From a checkpoint of a small transformer trained on Wikipedia.
Training: a variant of Muon for these matrices, 141M tokens.
Each number is 50 + 10 x the weight over its row's rms, rounded and kept within 0 to 99. Layers, rows and columns count from 0. The size before them is the row's rms in percent of the matrix's.

# up: layer 2 MLP up, 192x64, rms 0.182, rows 165-191, columns 0-63
# down: layer 2 MLP down (transposed), 192x64, rms 0.0573, rows 165-191, columns 0-63
up165 125:65 27 53 52 50 53 55 71 45 54 40 43 47 51 62 36 28 53 56 67 51 29 38 50 55 48 47 54 53 43 54 49 41 42 46 45 50 45 80 38 40 64 67 55 65 50 54 51 47 57 60 54 71 43 40 50 54 43 52 47 53 46 41 44
down165 155:69 37 53 51 40 56 57 57 50 56 43 42 51 39 43 31 38 71 48 57 54 32 51 54 45 58 48 69 52 43 51 38 32 38 50 49 49 45 50 41 44 46 68 77 73 56 54 52 31 59 53 54 52 42 49 48 59 50 49 38 61 46 45 61
up166 122:33 43 56 40 58 38 52 48 48 47 48 45 41 51 70 77 47 62 50 50 57 36 67 55 60 54 23 47 36 50 35 65 38 37 46 61 53 67 54 32 52 48 50 44 52 47 50 51 38 39 44 65 60 48 38 52 61 61 53 49 45 48 50 57
down166 116:79 46 29 63 45 58 49 46 49 52 45 48 60 46 35 30 50 37 54 42 51 64 34 44 44 60 66 54 66 60 64 47 68 58 48 46 42 37 53 67 49 47 52 46 46 47 48 39 54 52 53 37 40 55 66 31 56 45 51 44 52 57 57 45
up167 092:52 63 38 64 40 68 56 44 43 38 41 34 41 54 54 53 57 30 62 63 56 34 31 46 39 62 44 71 58 51 56 49 49 50 59 45 67 49 57 65 43 55 64 51 57 46 51 53 51 45 41 52 40 37 52 57 42 50 60 46 73 45 35 45
down167 084:55 41 54 28 49 28 28 48 48 47 61 65 45 45 69 56 58 61 53 39 37 64 56 63 51 54 51 28 52 64 54 59 50 49 46 61 51 62 39 53 48 45 25 65 39 50 35 56 57 47 55 50 42 55 53 45 59 58 49 48 39 48 60 42
up168 104:53 59 45 63 72 64 41 40 53 42 52 36 41 50 34 49 34 37 50 61 67 50 49 47 44 56 40 80 40 64 48 56 60 62 58 55 47 50 46 64 58 54 40 35 36 47 43 47 42 46 48 32 56 53 44 55 41 59 41 37 64 55 57 46
down168 100:35 40 57 41 35 49 57 52 47 56 52 64 51 54 62 46 76 67 48 48 24 41 55 58 46 41 64 18 50 39 47 41 43 40 45 51 48 42 52 46 51 55 55 66 68 53 49 55 55 53 55 53 33 47 53 47 56 49 59 65 47 43 40 54
up169 049:54 35 26 59 43 51 50 58 48 38 53 49 38 59 76 54 43 31 48 65 45 25 48 42 58 51 49 52 44 45 57 60 68 53 49 56 62 46 75 49 36 58 47 47 55 44 50 61 53 50 63 53 43 33 43 45 42 45 58 47 37 47 46 38
down169 046:46 41 33 44 54 52 52 49 66 34 44 31 46 60 59 49 43 79 59 54 45 33 41 53 71 63 49 56 49 65 44 34 49 45 47 55 58 56 52 49 53 57 48 38 70 46 49 61 45 37 65 59 53 44 36 36 61 49 49 42 37 55 55 53
up170 125:59 53 52 75 64 59 64 71 53 42 52 58 39 49 46 37 67 63 51 65 41 51 61 47 43 47 60 51 50 39 38 41 47 61 53 38 48 35 36 41 51 52 48 35 41 31 54 59 58 40 47 35 58 59 38 46 62 49 37 51 57 33 47 51
down170 117:39 53 53 36 39 41 32 23 39 55 45 38 52 45 48 65 31 39 60 36 59 49 51 56 49 57 31 59 53 53 50 65 58 39 41 66 42 70 63 60 47 47 53 58 51 70 41 42 41 54 53 60 54 40 61 53 56 52 54 55 45 64 54 52
up171 047:52 55 39 37 51 49 54 27 45 72 58 50 31 60 35 53 49 34 59 60 56 42 49 55 35 55 65 73 60 56 59 57 53 44 52 59 56 39 54 50 76 39 48 37 61 47 48 50 55 49 49 50 33 53 57 68 48 38 50 49 59 49 56 44
down171 049:47 46 75 59 52 48 44 75 44 39 40 53 79 45 63 38 65 68 42 44 40 54 52 47 63 42 50 33 46 41 48 47 53 48 46 45 44 55 43 49 33 54 52 61 44 57 41 45 49 46 58 43 65 49 49 30 47 58 52 53 39 47 37 64
up172 106:58 59 75 62 61 51 35 48 47 54 42 57 64 40 39 21 47 55 52 48 29 56 62 39 61 33 51 50 38 49 44 33 45 42 47 37 50 60 49 66 53 57 41 48 50 57 51 47 52 63 33 45 44 60 53 56 58 60 55 63 58 54 39 49
down172 095:50 31 42 61 63 49 54 54 53 65 45 49 34 51 36 60 48 43 49 66 59 58 55 41 51 61 42 70 49 52 49 42 48 56 60 65 48 47 58 46 59 39 50 58 61 30 41 45 44 50 66 35 44 46 50 46 45 25 33 45 38 65 68 52
up173 086:52 37 64 50 50 59 55 54 46 53 42 48 60 56 40 54 62 47 44 59 38 43 49 52 41 68 36 45 50 47 32 62 46 47 39 32 51 39 52 41 58 41 48 55 56 63 43 63 64 79 28 48 58 34 38 63 54 58 57 39 61 51 54 36
down173 089:45 54 52 49 53 52 42 45 42 83 45 63 41 53 33 61 54 69 40 38 49 56 37 50 53 56 35 54 34 57 47 44 49 48 57 53 61 34 41 44 68 42 62 42 48 52 56 50 52 52 55 51 46 57 57 36 42 45 46 60 40 83 47 46
up174 113:54 51 54 49 72 53 53 56 44 59 33 59 42 43 66 55 59 58 52 44 34 39 41 45 33 64 46 42 28 44 60 44 46 56 72 59 65 48 54 65 49 52 52 55 52 51 49 45 34 63 65 40 35 55 44 55 56 52 53 47 28 36 45 39
down174 120:61 54 48 65 41 50 47 48 50 55 64 49 66 37 53 46 44 56 44 58 72 68 57 47 59 43 52 49 51 42 49 46 54 45 33 35 29 50 41 41 70 50 50 42 46 44 56 50 39 48 35 53 67 42 58 42 42 31 35 66 73 54 49 59
up175 111:35 61 32 55 47 63 52 65 52 50 36 37 58 43 43 50 44 41 69 55 64 47 38 52 35 34 78 63 61 43 55 51 53 59 48 54 55 36 69 62 54 43 33 60 40 40 51 50 46 46 49 37 52 55 40 50 48 40 55 62 46 53 53 39
down175 107:63 33 67 45 48 44 49 38 35 42 64 65 43 51 54 48 47 60 34 34 30 62 60 49 50 65 33 39 44 52 43 52 46 43 50 50 42 62 34 34 50 57 75 43 69 60 46 53 57 61 53 54 52 60 44 45 48 60 52 41 54 47 44 59
up176 097:48 48 59 38 59 51 45 35 52 53 58 40 70 51 44 65 34 53 29 51 30 42 47 65 71 43 47 47 39 51 59 38 46 61 54 43 61 45 59 69 63 32 45 51 40 47 42 57 57 37 58 36 50 62 60 53 54 56 54 50 66 53 44 56
down176 097:55 45 53 38 48 52 59 57 68 52 37 69 48 43 50 46 24 29 62 62 48 62 56 55 42 67 38 41 45 46 42 62 58 41 52 59 49 59 39 50 45 33 68 52 47 49 38 52 60 71 42 47 52 48 52 46 48 56 62 47 47 35 65 36
up177 122:47 50 51 63 63 36 41 51 37 56 45 49 45 47 37 38 48 69 61 54 45 57 51 54 67 46 50 55 39 48 52 42 48 43 59 33 46 67 51 71 71 61 55 50 51 37 45 50 36 55 50 28 42 49 53 42 54 52 51 63 40 75 39 68
down177 120:46 53 46 43 46 68 48 43 63 48 47 44 54 51 62 55 51 44 31 48 70 38 46 48 36 59 51 59 70 46 44 62 52 51 39 60 55 29 47 43 34 43 38 46 55 58 51 47 65 45 50 75 56 63 43 59 46 50 50 38 58 37 65 31
up178 115:50 45 51 62 35 42 36 33 60 42 54 38 55 48 70 50 42 45 53 54 33 58 48 55 29 48 41 56 73 34 57 60 68 55 59 50 39 62 61 52 66 62 41 52 45 42 36 64 48 46 42 50 48 37 39 59 32 51 60 47 49 55 47 54
down178 109:47 59 57 40 62 60 54 72 41 61 44 57 42 52 28 51 45 36 53 43 71 52 50 47 57 52 57 44 32 71 46 36 40 44 52 45 49 24 46 44 46 36 64 51 53 64 60 49 52 48 61 47 64 60 58 35 62 43 38 49 43 49 48 40
up179 085:45 43 41 33 60 53 45 52 56 37 48 48 36 58 60 68 33 49 40 44 40 48 38 54 51 60 46 50 50 63 29 56 51 49 70 59 59 50 67 43 54 47 42 68 71 53 40 45 51 49 51 47 52 36 41 50 51 77 46 58 59 50 53 30
down179 089:49 59 44 57 43 48 52 70 64 51 59 65 60 40 53 55 41 56 45 58 55 53 55 39 52 51 50 30 59 45 51 53 48 34 33 50 54 55 37 43 67 36 32 34 33 46 32 48 47 47 44 40 42 65 49 61 62 44 57 73 66 52 58 52
up180 081:45 57 62 47 38 51 59 36 65 49 54 44 52 48 23 41 65 49 52 51 43 44 67 55 40 53 36 47 58 52 48 62 48 45 62 46 35 47 56 36 53 61 37 56 57 54 41 44 48 50 64 74 59 62 51 56 50 51 54 44 42 20 63 62
down180 107:54 53 51 44 36 57 51 43 61 43 47 44 59 52 29 30 56 51 39 48 29 54 56 43 40 67 54 50 66 52 47 56 51 53 57 50 29 39 39 39 59 71 43 60 52 48 40 58 58 54 56 66 48 61 54 73 44 34 61 45 59 35 53 55
up181 124:59 61 22 51 45 72 55 47 51 49 36 51 48 41 60 76 62 43 54 41 51 58 51 62 46 59 51 45 47 41 44 58 53 58 39 48 67 49 48 56 49 60 52 51 43 47 42 44 42 55 49 56 38 50 43 57 36 38 40 45 68 36 78 57
down181 120:33 41 77 51 55 47 42 58 51 51 64 49 58 55 40 26 37 64 43 59 49 41 46 39 53 35 47 65 55 59 56 39 46 46 68 52 27 47 54 52 53 58 47 41 62 49 64 63 46 48 56 50 52 41 50 45 65 50 59 56 39 60 30 40
up182 127:45 48 64 51 24 21 55 67 53 61 45 41 50 48 39 38 49 60 61 48 44 40 42 52 52 48 57 50 66 37 49 43 54 39 47 38 44 47 42 48 49 43 59 58 65 44 42 59 63 50 57 63 44 67 61 63 71 45 46 33 45 48 53 40
down182 114:62 54 32 54 55 70 54 55 51 49 46 65 46 27 53 60 35 36 61 45 63 63 60 39 41 66 57 43 52 70 43 52 53 49 63 40 46 27 54 52 49 47 42 56 33 53 47 51 39 57 53 35 48 55 48 44 47 67 40 58 41 40 61 49
up183 126:45 56 56 42 33 48 68 72 49 52 56 57 63 52 21 53 54 39 46 41 68 52 57 45 28 50 65 51 58 49 48 42 44 37 51 39 31 67 46 50 48 56 40 43 55 43 44 55 49 51 48 61 42 50 36 59 67 59 52 36 53 41 51 62
down183 118:64 49 34 58 59 47 39 35 45 46 48 50 45 48 71 34 41 67 54 63 30 47 40 51 59 55 42 40 41 50 43 61 62 64 51 54 58 33 60 47 62 39 59 54 48 50 58 49 44 52 54 42 57 52 63 43 42 40 45 71 40 72 44 34
up184 098:48 65 52 47 52 39 60 55 44 46 48 40 48 57 45 57 53 51 67 62 34 54 49 47 40 54 34 52 59 49 57 42 37 42 54 41 30 60 41 58 50 42 45 39 61 49 63 47 48 37 68 63 23 62 71 51 60 65 41 57 43 50 67 37
down184 087:57 55 39 55 50 57 51 46 64 49 59 73 42 48 51 56 44 44 51 56 64 68 48 23 43 49 42 46 44 44 53 50 51 55 47 62 33 59 52 32 68 36 59 64 44 53 49 59 48 67 42 24 46 39 63 49 57 49 47 47 46 48 33 62
up185 079:56 73 43 45 49 58 47 49 49 34 48 53 49 53 53 39 42 44 42 80 37 41 51 25 36 54 49 67 29 53 49 55 35 60 51 37 55 52 46 44 45 58 51 44 57 50 46 63 44 52 64 64 54 55 56 63 47 39 44 44 54 43 58 69
down185 077:33 56 49 66 62 39 35 38 47 57 49 66 41 48 68 47 43 54 65 36 40 43 57 36 43 58 41 48 59 49 56 58 54 58 52 45 35 39 42 42 61 57 51 57 65 63 44 52 35 66 39 64 37 56 46 46 63 49 27 54 51 63 48 44
up186 139:27 61 35 61 53 34 63 56 39 67 59 57 52 55 39 44 74 56 46 67 70 48 51 63 37 44 61 56 56 46 47 59 55 38 46 56 47 44 38 53 61 48 56 39 49 41 35 54 57 39 42 53 51 49 45 61 43 31 43 54 44 54 56 35
down186 131:57 36 69 32 48 67 43 46 64 41 54 49 50 45 61 49 28 40 51 38 46 47 55 35 57 59 37 55 40 53 53 42 50 56 44 45 58 44 73 43 40 50 39 62 60 56 55 42 45 66 63 51 43 54 50 48 58 76 58 42 53 35 40 55
up187 120:37 50 48 56 51 40 28 43 44 48 49 43 53 46 45 26 54 58 63 52 59 43 56 52 52 65 57 46 58 39 43 47 47 31 37 56 53 39 56 48 49 66 43 57 40 28 60 56 67 32 64 56 47 59 53 49 49 43 50 51 54 78 61 61
down187 114:53 57 48 39 48 56 64 50 54 48 52 48 54 56 57 74 48 48 39 56 46 61 43 63 55 27 53 58 34 57 58 47 45 61 63 41 47 56 39 42 55 37 56 43 56 74 42 44 25 52 45 65 56 48 53 44 50 56 55 60 45 29 44 29
up188 120:61 47 54 55 35 63 52 38 58 58 36 60 55 42 47 64 46 56 59 43 50 32 52 46 53 60 44 44 44 45 76 72 50 55 38 59 45 50 57 62 51 60 44 40 48 35 64 48 40 43 38 43 45 56 69 56 37 38 48 55 45 32 70 58
down188 127:37 49 45 37 63 46 48 55 51 45 68 51 49 64 52 47 65 64 41 55 47 65 48 59 45 33 55 63 51 60 42 28 48 43 56 38 58 63 38 27 55 35 51 45 55 49 41 46 61 46 62 63 52 47 32 38 61 61 51 50 50 65 32 48
up189 047:34 47 48 48 26 48 61 54 58 43 55 44 51 67 57 48 63 70 49 42 54 45 56 59 49 34 59 59 53 57 56 46 68 61 41 50 58 36 43 55 41 58 29 33 36 46 56 35 67 42 43 53 29 46 36 50 52 59 57 42 43 50 54 42
down189 060:33 52 61 60 43 49 45 59 63 43 50 47 50 58 41 39 74 64 52 52 44 39 52 68 42 30 54 58 58 53 60 47 69 51 51 50 59 37 43 58 39 75 32 36 45 46 53 40 51 44 40 56 46 48 36 56 48 43 58 47 36 49 68 51
up190 074:70 42 53 58 54 60 61 39 72 48 43 64 44 37 51 52 41 62 47 31 41 52 74 53 69 38 35 31 53 52 30 51 45 61 53 50 48 50 49 44 45 49 52 44 37 43 48 47 58 47 60 45 48 58 59 41 39 44 53 53 60 38 34 62
down190 074:31 52 57 40 37 33 37 48 30 50 58 34 51 57 55 45 49 41 56 63 56 48 32 39 40 64 57 72 51 48 65 43 56 39 47 48 56 54 58 42 59 46 45 53 57 65 49 52 32 60 49 65 54 41 44 58 58 58 59 56 33 64 58 40
up191 055:36 51 67 52 43 45 41 49 60 56 61 60 66 42 32 30 53 55 39 61 53 52 46 47 48 48 41 54 46 76 46 42 65 45 49 36 22 55 50 56 43 48 54 55 54 53 36 45 52 56 53 57 59 64 62 40 57 49 48 27 48 66 56 49
down191 051:40 59 52 57 49 51 42 49 37 54 29 47 43 33 53 41 61 51 38 46 29 54 32 54 66 45 60 48 47 56 42 39 45 64 56 45 54 63 46 56 66 86 56 67 55 47 51 43 46 50 49 50 56 48 48 43 37 40 42 62 47 67 48 51